Part of a small language model's weights.
Training: a variant of Muon for these matrices, 123M tokens, 7496 steps.
Each number is 128 + 24 x the weight over its row's rms, rounded and kept within 0 to 255. Layers, rows and columns count from 0. The size above them is the row's rms in percent of the matrix's.

# layer 21 attention key, 128x128, rms 0.275, rows 42-63, columns 0-63
size [ 96  96 105 106 103  85 116 114 110 109 117 101  78  91  94  90 101 104 107  83  97 111]
[[155 139  78 134 149 126 106 126 117 140 106 131 131 117 144 120 123 134 153 122 122 136 130 150 149 102 113 121 118 105 154 153 130 139 135 117 159 115  99 137 116 100 129 169 133 108 156 146 111 134 136 125 141 148 171 126 113 142 138 141 172 136 164 124]
 [135 104  90 135 134 120 111 115 120 128 128 100  80 125 131 154 119 156 103 133 133  85 161 131  99 155 129 156 150 148 129  94 101 105 146 114 129 118 123 131 113 144 126 147 163 136 107 133 129 135 153 187 186 129 132 144 136 124 115 135 127 103 104 126]
 [146 103 147 133 147 134  84 131  96 100 118 111 147 166 164 131 117 106 136 131  98 105 133  74 141 107 152 114 151 121 114 134 127 102 147 146 109 114 123 114 123 127 107 152 135 186 111 105 164 138 195 130  94 135  93 134 147 173 100 143  94 134 133 152]
 [102 135 158 132 124 144 143 124 150 105 143 108 155 192 141 104 139 112 117 136 110 113 111 109 109 101 116 118 118 115 132 110 124 186 107 138 141  95 120 131 156 110 102 119 105 175 100 122 134 128 135 118 172 103 139 112 152 117 145 192 163 154  91 113]
 [ 84 158 129 155 155  97 158 131 161 113 159 137 129 127 117 142  87 145 121 121 150 101 159 128 155  91 130 119 129 152 191 111 138 156  83 148 130  73 112 102 120 143 136 112 117  74 121 136 158 129 183 140 121 123 152 108 143 122 132 123  57 130  95 132]
 [106 129 141 144 133  75 151 128 112 114 127 156 138 139 133 113 192 104 101 108  96 108 128 118 114  98 128 142 129 136  93  93 180 188 108 131 112 131 144  76 128 141 157 115 172 151 109 113 147 151 127 132 119 141 113 133 119 105 163 159 109 123 106 124]
 [111 115 145 162 133 133 147 123 169 143 103 173 122 108 119 126 150 143 118 110 157 136 139 111 156 162  90 159 123 172 121 194 146 111  97 122 157 142 169 126 126 149 129 117 155 146 135 136 132  96 160 135 137 164  79  99 129 119 162 142 113 135 175 123]
 [143 151 176 147 167 117 166 151 138 114 133 141 157 118 123 153 111  89 109 118 119 148 130 130 118 147  89 142 124 134 160 146 115  88 151 121 163 145 110 117 120  84 119 104 136 197 132 148 123 115 105 113 109  94 126 136 137 147 171 151  99 153 141 118]
 [164 125 121 179 123 127 153 131  99 132  93  97 123  86 177  97 143  96  99 113 111 138 131 142 116  97 136 124 151 157 121 127 121 142  94 159  93 137  95  98  93 116 125 123 141 108 138  95 149 138 121 110  98 127 152  79 109 118 105 155 122 130 110 106]
 [ 99  78 132 167 132 151 156 104 104 125 133 149  96 143 144 105 128 114 102 131 134 138 119 137 104 143 144  92 140 155  85 154 124 120  68 130 124 164 122  95 140 149 138 144 120 132  94 125 127 120  98 114 149 140 144 125 119 155  99 151 124 139 150 166]
 [148 128 113 126 122 140 138 123 131 137 126 102 154  99  99 147 145 143 144 185  81 139 165 103 133 138 128 122 110  78 188 122 171 141  60  94 101  99  83 124 129 152  95 123 134 131 113 134 121 114 156 149  98 124 108 132 120  95 112 165 122 135 156 111]
 [122 148 175  83 115 130 107 136 131 149 146 143  86 151 136 129 113 169 152 125 138 131 147 138  92 143 120 106 161 124 120 127 122 124 156  92 160 132 177 123 111 121 140 148 146 123 103 127 145 110 114 142 140 134 157 143 111 137  92 126 132 151 107 130]
 [164 129 156 127 108 130 129 140  90  87 126 124 139 158 112  71 179  98 137 138  60  90 107 111 112 141  99  89 128 113 121 144 117 114  99 139  78 149 102  99 115 132 116 114 171 157  98 132  88 118 140 107 124 156 122 133  96 163 121  96 124 109 136 153]
 [132 124 115 102 100 109 177 152  57  78 166 139 125 132 196 114 137 132 181 143 155  83 153 111 173 123 154 113 127  96 122  86  96 135 133 159 145 153 147 123 147 144  98 101 131 140 117 154 144 119 138 136 111 135 142 145  96 159 147 139 112  95 148 116]
 [129 171 205 168 121 139 143 133 160 135 131 127 125 152 113 125 135 121 151  87 112 126  86 153 145 140  91 141 164 123 124 152 105  65  91 109 101 124 132 133 133 114 152 115 195 145 165 129 110 128  87 136 118 100 128 165 110 144 151 101 101  94 135 130]
 [160 123 121 112 124 167 113  70 107 132 135 109 121 153 104 107 125 123 113 155 122 154 110 103 127 108 141 161 113 158 102 160 152 185 129 131 100  99 116 107 165 114  94 139 100 102 138 135 113 144 146 140 169 100 114 116 176 167  92 121 110 136 171 132]
 [135 149 162 146 129 132 173 127 116 140 174 144 117 121  92 147 136  96 151 148 108 148 129 141  90 126 114 107 152 151 181 111 131 139 150  96 165 163 137 133 105 133 140 148 120 130 137 129 134 169 111 105 102 120 113  93  97 127 125  98 149 113 127 118]
 [104 172 127 145 109 114 106 171  81 114 132 127 172 166 179  74 135 114 118 137 114 143 146  90 139 158  98 102 148 131 138  82 144 133 144 173 104 110 129 123 117  96 103 154 128 107 124 143 127 132  88 161 157 164 122  86 187 115 123 140 130 108 134 145]
 [ 96 150 127 126 178 122 122 123  92 157 151 157 155 153 114 147 117 125 111  88 161 100 140 114 152 136 114 117 161 150 132 140 140 129 117 189 113 134  92  93 116  97 160 135 207 135 115 137 146 118 138 143 152 102 106 122 144 157 155 140  89 135 111 114]
 [162 134 154 124 160  87 132  57 127 153 153 124 100 116 111 125 119 100 139 108 144 162 139 144 132 121 127 140 120 162 133 152 162  94 157 107 109 185 105 110  95  81 119 133 150 134 135 132 111 169 108 104 114 122 161  91  94 150 127 135 157 125 126  88]
 [110 161  97 148  90 149  79 124 145 119 152 123 145 151 171 105 120 170  96 145 152 138  85 116  96  65 112 158  81 148 125 119 129 126 142 116 131  98 126 114 154 148 150 127 113  76  99 110 143 120 111 157 152 131 141 126 159 125  82 123 123 137 135  95]
 [104  88 142 106  90 149 153  69 162 130 163 148 133 162 124 146 102 132 110 137 170 142  89 109 159 108 133 125  88 107 122 108 120 155 168 155 109 124 166 147 156 148 144 104 113 136 133 108 116 119 120 144 135 135  86 102 179 103 144 138  96 134 152 121]]
# layer 21 attention query, 128x128, rms 0.262, rows 43-63, columns 0-63
size [113  97  94 110  95 105 139 140  87  76  81  84  81  95  93  98 100 105  96  94 106]
[[ 98 151  86 159 126 142 140 128 104 130 146 136 100 122 131 106 136 109 125 155 155 134 135 102 102 171 128 156 141 148 179  99 148 145 130 103 118 168 108 108 100 160 102 103 153 135 109 121  98 116 120 145 163  94 142 136 106  81 144 135 119 148 164 112]
 [145 162 122 114 119 119 110 144 103 143 129 110 126 154 124 100 126 116 113 112  99 123 154 122  90 114 125 127 130 147 107 184 114 122 103 112  91  62  95  95 107 168 100 154  81 188 120 142  86 131 114 114 121  82 143 143 142 125  80 154 105 149  88  84]
 [ 82 156 147 132 104 166 120 127 120 111 114 115 134 157  99 126 144 144 143 139 142  74  87 108 143 129 149 121 133 173 163 114 147 140 145 168 170 125 130 126 136  95  96 131 116 143 138 121 120  93 106  83 139 153 111 111 127 176 152 125 112 140  98 109]
 [137 152 149  84  90 108 111 150 159  97 131 116 137 126 155 141 109 160 134 121 127 113 118 103 139 106 146 112 113 110 149 101 139 189 146 129 163 147 125 117 137 141 133 116 148 101 125  87 109  99 109 141 166 141 108 136 151 132 129 129 113 149 118  97]
 [156 175 120 127 149 125 109 136 133 100 129 155 173 131 151 128 106  89 119 159 121 166  72 132 106 151 144 145 158 181  84 114 143 148 109 125 117 133 122 108 135 174 117  91 137 122 133 140 127 124 100 126 115 158 101 119 126 105 140 117 107  99 128 117]
 [133 115 165 134 143 146 123 128 120 135 155 125  97 138 107 125 132 136 154 117 128 150 118 166 108 148 118 153 152 109 141  79 151  99 130 133 111 128  98 158 140 171 116 154 121  87 141 106 123 140 115 137 150 103 135 128 124 209 131  80 121 147  89 150]
 [ 79 133 116 132 104 126 155 107 125 158 150 143 132 101 154 116 116 118 128 115 154 113 135  95  88 132 144 103 158 133 173 143 162 104  80 154 110 118 114 146 162 141  99 137 146  99 145 109 124  90 118 146 132 110 125 113 130 157  97 132 126 141 101 104]
 [121 146 151 151 124 152 179 136 160 123 157 124 138  86 123 116  98 127 126 146 139 130 144 119 105 117 136 139 136 129 171 120 128 147 126 118 113  93  80 118 124 120 118 163 163 119  99 111 142 136 131 122  93 122 159 147  90 132 129 170 174 158 143  75]
 [132 142 113 139 158  72 136 126  92 117 123 140 126 123 129 136 174 119 138  92 131 112 183 121 102 138 103 167 159 138 177  83 124  88 137 116 121 124 168 178 109  86 143 133 138 116 116 138 117 121 115 130 175  99 166 138 117 141 127 115 141  84 128 173]
 [119 139 105 156 148 114 123 168 144 116 119 154 120 159 123  93  83 137 130 144 119 173 137 150 154 111 140 126 114  92 114 110 182 156 170 135 155 136 140  61 185 145 161  92  59 145 107 135 146 130 160 158 116  93 115 143 148 121 173 115 105 164 132 133]
 [137 132 122 144 137 125 105 101 154 151 147  98 104 160  86 107 126 166  90 117 144 142 108 158 146 154 137  55 130 109 155  89 120 148 168 175 105 155  87 102 131 152  71 107  76 120 108 177 128 118 150 149 123 110 114 138 150 135 150 149 117 143 132 143]
 [134 120 155 121 123 121 123 127 128 136 130 117 147  70 142 162 159 125 135 130 105 140 184 147 121 140 135 128 161 160 146 139 126 139 134 126 117 110 135 181 104 133 119 145 131 136 176 137 179 117  88 120 179 129 159 133 113 115 129 125 110 130 144 156]
 [131 123 110 123 141 144 116 160 148  98 146 121  99 131 126 153 192 124 117 112 119 154 148 165 145 166  86  74 156 142  97 114 159 144 110 104  72  95 106 152 125 164 112 129 143 130  46 142 150 164 102 132 151 126 155 164 148 148 132 147  97 101 147 121]
 [154 104 179 148 118 128 153 119 178 151 121 120 170 118 163 172  96 115 147 171 125 112 138  91 108 125 112 126 133  90 129 160 131 103 138 118 158 147 149 129 122 129 150 143 144 113 134 177 128 106 126 123 120 103 160 132  63 125 177  97 171 153 114 112]
 [157  85 136 109 120 113  99 132 154 144 132 138 104 165 102 160 146 140  79 114 155 149 165 148 134 103  91 148 108 128  84 110 112 152 159 102 154 118 145 130 150 116 123 149 112 125 125 175 132  91 159 109 131  96 100 133 108 116 124 131 106 163 148  96]
 [156 170 152 112 144 105 114 122 124  84 122 137  76 132 143 149 121  78 138 112 129 147 156 142 150 110  92 121 133 132 106 112 165 116 131 115 133 160 119  96 139 124  94 138 106 109 105 127 164 123 117 114 147 104 133 121  87 166 130 140  96 105 157 147]
 [ 61 130 100 168 163  95  89 122 118 145 130 157 135 115 171 122 129 108 146  98 103 101 126 122 127 153 156  87 143 173 126 102 144 117  99 131 171 137 110 138 128 119 169 125 134 119 185 131 149 150 135 122  89 140 119 104 172  94  83 133 126  89 123 141]
 [149 171 140  75  84 182 128 117 131 102 130 131 143 151 144 136 146 124 103 182 130 111 139  86 136 127 143  99 136 103 110 117 118 138 117 155 132 144 138 107 157 119 162  99 139 123 119 106 113 100 120 129 140 176 124 118 112 129 149 129 164 152 161  66]
 [143 108 160 131  98 169 145  89 121 139 136 151 106 112 164 111 117  93 150 126 137 171 136 196  93 124  83 146 141 131 141 107 121 123 196 141  90 102 121 108 133 177 116 134 123 140 152 149  68 150 133 125  98 164 130 116 103 102 122 133 143 104 114 148]
 [ 97 120 123 136 126 145 157 125 120  88 146 117 118 144 157 141 147 126 120 120 137  91 117 119 116 109 155 120 109 138 123 133 143  96 175 152 176 124 129 110 124 136  70 151 166 170 130 127 159 141  85 130 113 131 139 122 160 141 171 131 128 196 152 109]
 [ 98 139 136 127 146 146 109 104 146 112 120 127 102 161  94 114 128 108 110  94 140 127 131 128 134  95 139 122  96  90 137  85 100 114 118 128 136 138 135 104 124  58 162 125 195 118 116 111 112  68 130 135 165 148  90 121 137 112 134 132  93 160 114 112]]
# layer 21 attention value, 128x128, rms 0.291, rows 32-62, columns 0-63
size [ 99 102  93  97  87  94 103 108  91 103  82  97 106 118 100 101 100  88 105  94 100  90  97  95  95 107  97  97 105  98  99]
[[123 142 116 121 139 128 142  95 142  99 159 161 115 117 123 114 122 123 139 142 117 167 102 134 153 122 134 115 135 178 152  89 109 159  90 110 128  98 174 127 112 149 139 124 103 133 107  87 134 139  85 129 151 105  84 154 143 132 129 136 111 157 118 136]
 [131 110 139 167 185 168  73 122  94 156  93 153 168 127 150 144 115 150 136 128 142 113 145 151 105 111 120  85 130  98 123 107 134  90 135 128 112 127 129 122 109 126 115 143 139 136 129 136 147 184 113 137  79 141  77 168  97 145 158 121 124  77 111 150]
 [135  97 126 187 167  83 132 166 146 132 111  72 124 151 128 153 139  97 114 133 118  86 113 135 140 131 128 142 111 121 139 156 127 132 143 119 121 171 124 161 109 149 117 151 115 141 114 127  96 120  55 122 128  95 142 102 137 147 128 136 172 110 128 158]
 [156 150 160 162  94  73 133 120 130 126  88 134 142 107 114  87 137 155 126 157 115 121 112 149 190 124 126 101 129  89 140 147 142 132 143 109  93 193 149  99 132 121 162 155 146 176 139 104 130 117 182 126 100 141 155 155 144  98 154 147 142 108 144  68]
 [111  95  82 159 174 117 126  98 113 145 129 132 136 136 126 139 130 138 111 152 148 156 140  96 138  80 125 151 129  95 152 146  79 153 116 116 133  91 139 151 123 111 149 153 112 101 136  95  60 160 100 126 127 112 198 128 103 119 110 152 128 101  94 154]
 [160 146 151 157 148  93  84 123 156 136 105 120  96 161  74 139  94 105 136 146 152 142 122 124 125 130 141 125 115 173 149 169  95 115 100 110 119 101 124 123 105 141 181  90 129 144 138 111 112 115 128 151  96  94 116 127 131 102 138 133 150 115  96 113]
 [112 188  99 109  84 152  84 136 122 154 127 172 134 130 153 112  95 116 126 112 145  97 147 122 123 127 114 125 125 120 155 198 121 147 124 129 125 149 150 116 147 114 118 105  93 110  64 126 146 142 145 163 123 120 125  64 132 155 116  99 118 144 135 124]
 [162 108  97 119 158  92 135 151  87 110 106 118 152  96 118 161 115 136 142  99 109 113 158 119  82 115 129 153 149 102 102 144 155  90  93 107 141 196 119 137 149  56 119  87 115 129 134 102 104  81 103 117 111 154 136 126  98 133 149 146 147 146 134 127]
 [ 92 149 103 129 106 150 153 132 135 117 148  78 110 129 141 130  97 126 141 164 110  94 130 174 108 108 136 134 120 149 136 131 100 159 140 120 119 129 152 131 117 121 145 105 106 132 173 117 110 137 151 150 178 147 150  88 140  89 124 113 140  99 118  98]
 [131 147 106 110 110 130 110 120 153  81 149 122 139 123  92 145 118 120 102 159 153 111 141 168 112 144 118 167  96 120 154 117 151 110 177 132 114 170 131 157 136  95 159 142 149 163 134 130 181 112 124 138 122 153 125 141 124 177 110 133 121 119 107 116]
 [134 140  92 143 135 123 115 140 136 110 143 150 136 132 131 128 133 106  74 119 138 109 127 150 123 147  90 100 176 113 147 128  77 165 133 111 147 160 145 156 110 158 161 173 130 116 148 123  69 130 105 165 166 100 112 121 137 151 150 123  85 165 133 109]
 [107  87 128 131 129 110 140 148  98 117 144 111 137  81 122 148 174 129 159  87 121 131 114 152 120 134 135  93 117 128 107 115 131 126 169  97 155 105 155 167 132 130 110 121 139 149 148 177 101 149 137 161  95 174 138 145 116 178 160  91 138 142 143 147]
 [148 138 113 103 138 125  97 140 118 130 135  98 133 122 134  91 138  74 125 130 128  90 104 124 140 153 120 123 134 129 139 155 115  89 142  88 122 159 130 122 138 144 132 153 117 153 134 164 159 156  93  69 106 123 115 154 125 131 161 142 141 138 147 108]
 [135 133 124 101 128 131 162 112 116 136 155 101 145 132 139 159 151 133  92 164 145  99 110 140 127 147 112 125 160 130 137 113  97 175 113 124 137  85 128 152 152 123 120 112 135 143 129 104 151 118 109 125 160 108 118 103 158 129 102 110  99 125 145 138]
 [102 134 138 150 137 148 124 128 127 105 137 155 127 109 133 168 109 104 135 102 179 131 136 115 143  79 129 123 121 160 120 114 126 130 107 152 146 179  90 103 155 151 121 150 101  90 146 146 151 152 158 127 114 166 142 118 197 134 120 162  88 106 119 157]
 [ 91 100 166 114 117 149 155 149 132 131 125 154 149  79 176 116 101 114 135  99 127 125 122 115 117 154 128 106 162 146 139 136 123  94 119 132 146 102  93 129 119 145 100 181 113 130 102 120 116 117 120  71 123 100 100 120 148 158 147 156 158 136 130 150]
 [134 120 134 127  90 177 136 101 148 159 143 128 134 147 129 128 122 115  85  85 100  95 157 135 106 101 115 159 132 138  81 157  96 106 113 142 122  78 142 150 106 137 129 125 115  99 112  97  88 122 128 153 133 113 131 122 109  93 138 141 144 138 124 148]
 [105 105 127  99 149 119 168 117 114 151 160 159 152 121 123 170 103 183 109  92 128 127  75 124 130 117 116 152 115 126 131 120  97 132 169 115 112 143 173 142  90  89 113 113 133 120 115 126 112 105 151 155  97 140  53 115 141 143 115 125 160 124 117 139]
 [164 111 139 138 108 138 117 130  91 151 107 136 133 106 140 141 128 109 140 126  97 116 132 149 122 148 166 107 133 134 124 145 112  59 109 128 126 140 133 173  92  90 115  90 176 159 118 131 128 133 149 134 125 137 124 152 104 178 129 109 147  80 181 115]
 [139 113 123 108 125  91 166 116  72 116  98 141 132  99 132 109 139 111 138 132 127 153 109 137 149 153 118 117 118 164  98 139 149 134 175 151 143 122 125 114 138 114 134 149 147 122 134 121  82 130 154 111 127 163 143 154 113 107 133 105 174 145 140 169]
 [110 172 101 176 143 116 118 133  85 131 149 114 120 156 111 160 138 114 118 133 102  81 161 142 146 138 145  94 143 148 126 141 166  96 176 126  75 126 128 142 111 116 130 126 127 120 129  90 159 150 147 112 117  59 150 132 129 154 140 164 128 146 161  95]
 [155 128 130 163 133 162 147 154 130  89 142 185 131 106 130 179 140 107 136 141 178 119 137 138 127 141 140 115 115 122  81 105 147 139 115 124  89 157 117  87  57 116 140 152 113 115 115 124 142 113 118 136 128 159 114 128  87 128 145 135 116  73  84  77]
 [135 141 103 173 157 124 140 152 124  80 139 129 107 121 144  94 155 161 134  87 144 139 152 131 116 126 168 112 100 132 141  84 164 144 131 123 127 112 155 157 109 129 126 141  99 156 162 145  86 146 140  92 142  96 149 109 159 155 112 120 131 111 124 116]
 [ 85 155 132 130 149  94  89 172 150 150 176 128 115 131  93 135 152  85 123 127 113 136 131 140 107 100 167 120 143 124 166 114 136 155 136 139 124 112 114 134 120 101 138 153  99 151  52 127  77 103 177  80  97 115 141 145 158 133 130 156 127  99 149 141]
 [147  66 122 158  83 120 115 134 152 151 138 152  99 112  88  82 153  57  89 157 129 128 134 126 111 122 130 130 181 145 135 110 129 102 117 157 102 157  99 152 135 103  97 157 146 130 123  94 127 136 156 140 120 119 114 106 150 129 138 139 195 134 123 119]
 [146 115 109 118 144 134 132 118 127 116  95 128 128 120 129 127 138  66 120 103 140  53 105 124 170  90 173 138 154 153 100 116 148 128 148  97 140 123 138 160 136 137 106 165 152 124 145 127  91 113 136 111 103 130 142 156 117 145 101  87 129 100 123 114]
 [126 166  80 128 125 124 140 123 114 125 161 136 117  76 117 121 115 103 114 116 126 150 111 143 153 151 165 133 136 127 117 198 131 141 133 126 113 132 141 128 100 106 112 142 125 150 139 165 119  89 144 116 118 145 118 103 150 114 139 168 117 113  97 141]
 [116 105 118 129 120 110 140  96 133  98 117 106  90 131 143 162 125 117  89 113 133 163 137 102 104 139 141 162 115  93 149 111 109 137  69 143 129 132 147 115 132 149 100 125 129 118 147  81 146 164 136 179 124 121 122 106 160 122 129 146 153 138 164  99]
 [136 126 118 126 140 109 144 132 107 134 121 187 127 167 147 138 140 118 160 140 120 139 135 152 138 163 122 147 146 107 104 110 141 109  95 110 140 137 119 130  79 127 119 143 150 130 138 149  99 132 148  89  96 154 132 121 151 179  94 185 119 148 110 146]
 [125 139 113 112 119 124 134 137 119 151 126 168  91 120 135  84 144 130 137 147  81 114 143 137 160  97 109 104 143 131 147 124 132 134 100  95 145 163 164 155 124  70 122 103 132 152  89 117 144 154 124 149 179 115 111 145 114  75 114 115 166 161  88 103]
 [136 178 142 109 138 146 146 146  87 141 133 115 120 141 131 119 109 125 126 137 135 124 128 134 109 149 127 147 124  79  76 125 137 136 125 115 124 135 133 141  86 152 118 100  92 121  99 131 146 108 109 123 132  65 123 170 139 125 108  84  93 159 162 156]]
# layer 21 attention output (transposed), 128x128, rms 0.246, rows 32-62, columns 0-63
size [ 94  99  94  88  96  88  92 111  92  93  89  95 109 115 100  94  97  87  97  93  97  93  96  96  93  98  92  91 100  95  95]
[[ 77 151 100  94  92 116 141 105 112 108 131 101 140 161 150 129 119 110 134 123 150 136 140 156 154 123 125 101 149 128 128 142 146 137 144 109 144 109 152 142 158 154 116 118 148  81 118 139 148 148 143 129  34 108 151 114 119 143 119 104 112 137 124 123]
 [134 105 129 151 145 115 142  97 182 102 129 139 158  92 133 140 141 111 123 125 142 146 156 124 154 124 123 135  89 118 147 144 128 131 151 188 117 134 139 145 115 123 147 157 129 117 161 119 149 103 162 142 215 156 175 128 163 159 130 112  84 126 111  94]
 [158 157  92 145 134 113 107 111 127 130 121 138 145 136 111  83 112 122 154 134 136 156 105  92 149 165  95  95 108 120 115 102 124 100 132 136 109 152 150 123 129 108  89  95 144  90 151 144 152 158 158 122 169 179 139 119 159 160 100 142 134 156 157 110]
 [130 111 120 122 148 127  84 141 120 121 172  99 145 105 105 128 108 134 141  85 145 120  87 107  72 139 163 123 142 128 103 130 123  91 101 146 153  90 178 107 104 133 138 105 124 159 123 167 109 134 187 107 159 113 121 161 112 137 129 124 134 141 157 149]
 [161 120 102 143  66 136 126  98 150 121  77  90 126 112 110 102 142  98 122  95  78  87 155 157 163 132 122 121 141 135  89 105 124 105 168 141 125 110 125 120 149 115 141 111 134 129 156 124 138 120 123 112 123  83 131 122 141 153 134  89 108 155 112  69]
 [ 82 109 100 115 109 165 133 103 129 139 116 141 115 150 137 173 134 130 157 151 108 100 158 124 129 110  99 148 132 100 143 126 111 100  95 151 163  94 147 144 151 111 116 128 122 131 147 153 130 139 119  83  92 108 146 121 145 133 144 186 184 169 146 135]
 [118  98  96 120 144  98 152  97 114 125 145 107 144 123 132  95 164 161 123 113 148 139 128 105 109 135 128 164 123 105 145  98 112 133  79 168 103 126 114 170 122 147 138 142 144 107 140 106 114  89 119 135  71 121  99 154  93  92 171 147 202 164 115 139]
 [144 124 154 172  96 156 123 140 155 154 125 172 107 146 137 102 101 107 142 128 125 126 129 139 139  90 144 117 115 148 123 109 142 135 140 137 171 136  92  98 167  53 160 121 142 135 135 150 158 107  84 120 220 107 128 120 131 162 150 125 127 126 148 129]
 [149  92 150 121 129  88 129 117 138 113 144 156 158 159 117 133 127 131 161 131 161 144 121 105 110 141 102 125 112 154 109 122 143 106 100 119 116 121 147 167 135 145 180 168 138 144 101 105 104 128 106 108  42 140 124 129  88 118 134 139 132 151 131  72]
 [116 120 139 107 115 126 106 144 123 166 116 171 110 100 138 123 153  96 145 137 151 176  77 105 147 103 100 137 158 147 116 171 150 118 152 183 133 146 119 115 102 171 139 125 116 106 124 121 187 141  99 136  90 158 122 129 115  97 116 116 130 130 157  94]
 [154 135 105  82 130  51 176 117 119 172 156 105 113 130 125 128 149 124 133 169  95  92 131 137 132 133 154 139 120  80 143 121 145 134 150 152  76 127 111 136 123  91 120 101 132 162 129 127 111 107  77  97 114 131 133 126 158  45 110 109 124 143 110 115]
 [146 145 103 175 164 124  95 163 123 111 125 165 179 188 101 126 138 132 120 118 132 128 126 138 122 133 171  94 106 112 115 149 149 101 143 169 116 134  89 121 130 145 139 142 140  81 151 126 138  87 165 107 182 165 124 152 149 124  93  89 102 129 144 143]
 [111 139 137 165 131 130 168 156 166 140 137 154 151 104 135 176 123 136 110 143 112 121 123 102 164 103 117 134 170 102 172 132 167 117 122 177 141 113  89 151  97  74 142 173 131 132 159 141 111 156 124 130 195 129 114 117 125 121 128 121 155  98 112 132]
 [109 128 100 136 135 104 133 137 124 145 118 110  98 147 106 121  98 118 137 155 132 131 140 103 103 139 124 132 126 115 128 133 118  96 117 164 121  98 115 126 135 175 145  99 109 136 145 104  70 172 139 145  23 132 157 126 101 115 106 138 102  91 178 140]
 [123 169 128 124 108 112  81 132 104 139 148 164 127 111 126 128 143 157 149 117  88 164  93 126 131 179 136  97 148  95 137 125 118 112 135 117 104 114 162 100 105 120 123 150  89 173 108 142 112  99 116 140  52 131 171 126 105 119 111 117 105 166 150 122]
 [145 153 107 111 147 163 111 134 128 119 111  97 113 177 154 143 125 124 115  71 151 152 138 121 123 141 112 169 153 154 127 137 154 143 142 119 114 141 103 128 122  87 135 150 120  75 133 102 121 131  98 150 176 153 125  74 156 142 151 105  93 105 106 106]
 [137 127 165  76 170  92 118 151  97 140 117 132 139 116 172 111 135 163 131  89 144 109 143 146 131 143 142 145 127 135 188 128 101 124 126 121 151 120  91 146 132  98 170 118  71 132 161 129 125 119  85 122  85 106 148 108  82 114  93 128 107 118 125 101]
 [137  88 142 147 106 137 131 180 135 167 138 124 133 124 154 100 135 132 110 146 138 113 180  99 133 166 149 134 102 143 137 190 117 128  84 104 101 163 108 100 100  84 153 137 135  75 158  93 142 126 133  70 116 113 138 125 154 128 144 142 120 147 137 107]
 [ 95 118 190 144 136 105 124 192 125  83 134 103 165 143 145 151 160  91 129 112 125  80 119  88 145 105  98 144 108 113 115  99 115 148 119 167 131 151 124  96 134  99 139 120 127 156 145 133 133 150 103 159 254 168 100 134 155 112 115 131 122 151 135 125]
 [127 159 141 140 118 139  99 155 130 143 127 154 134 167 125 136 149 131 131 101 158 123 155 146 109 106 139 109 128  71 118 144 125 119 124  96 166 115 112 125  99  87 147  93 158 101  77 175 189 131 128 127 185 148  97 145 126 139 155 137 109 113 109 127]
 [115 168 157  83 121 124 136 136 107 130 131 111 125 113  95 137  98 137 119 113 154 150 124 151  85 134  92 114 108 128 106 117 106 152 164 120 128 128 153 128  91 103  99 124 155 139 121 165 133 130  94 147 120 147 141 109  94  80 124 135 157 139 135 125]
 [108 159 152 139 144 152 124 119 140 139 113 133 150 110 137  98 140 180 124 117 101 174 126 126 186 134 164 105 128  92 119 153 116 163 164 145 166 132 139 105 156 139 127 120 128 122  94 109 146 132 125 171  99  95 123 156 121 102 148 126 133 132 142 158]
 [156 126 127 130  98 119 108  91  93 147 147 142 150 181 116 130  86 135 147 142 125 200 109 145 130 148 110 154 106 176 116 148 124  97 116 106  84 131 127 120 141 146 116 159 157 160 111 129 156 111 164 148  98 155 110 132  79  96  95 134 100 136 112 133]
 [147 161 120 154 109 112 154 129 100 155 162  96 113 103 133 133 173 155 133 121 167 165 143 134 117 205  67 110 115 129 110 139 138 131 114 143 119 148 144 139  98 139 100 143 122 118 146 140 112 135 107 150  80 127 153 126  96 146 114 122 140 176 136 124]
 [133 157 129 162 162 103 115 124 142  95 154  98 116 149 130 125 117 121 147 149 154 109  99 107 121 139 105 122 129 118 122  83  89 111 185  96 158 170 110 127 128 103 120  76 160 118  97 154 125 147  99 125 102 103 170 145 123 115 155  91 128 182 118 146]
 [109 101 150  97  85 137 138 143 154  94 143 124 124 144 106 158 151 157 111 155 104 155 103 151 171 139 160  74 126 106 136 107 130 136 121 150 122 115 113 128 148  88 115 127 107 100 135 105 129 142 116 145 232 147 137 158 132 126 182 124 119 132 127 171]
 [143 118 140 122  94 161  74 114 127 139 153 118 114 119 122 132 128 129 126 157 133 138 154 123  97 112 156 148 145 107 140 113 137  80 119 106 102 118 141 145 118  68 145 162 174 124 140 125 157 138 127 123 178 135 114 136  92 177 142 106 152 138 162 135]
 [144 165 114 104 115 124 133 156 147  93 125 141 171 143 125 120 116  81 152 122 134  93 138 125 160 134  87 136 104 144 132 141 109  99 129 118 149 109 176 115 118 135 170 107 144 139 107 123 109  93  93 103  70 124 127 126 122 102 166 142 118 125 122 109]
 [125  81 113 135 145 156 145 118 145  97  95 115 146 117 114 110  89 162 141 117 179  95 141 117 143 114 109 152 123 123 140 128 101 127 145 145 172 142  92 102 132  91 144  95 146 160 139 122 128 127 155 169 146 116 119 128 162 117 118 137 111 105 128 114]
 [ 87  85 156 130 124  74 117 133 124  87 116  99 122  96 135 182 160 110 138  93 124 160 160 106  91 113 132 150 111 133  93 120 105 126 125 135 103 114 111 138 123  88 120  91 138 111 140 185 138 103 126 121  97 129 128 122 139 171 143 132 124 108 151 167]
 [105 124 123 177 123 120 116 129  94 128 115 141 115 108 159  99 134 134 110 121 122 141 154 153 137 147 149  90 109 120 164 149 111  99 116 135 102  84 178 114 142 114 100  99 154 148 149 104  94 152 108 132  78 147  94 114 135 123 134  78 147 106 102 114]]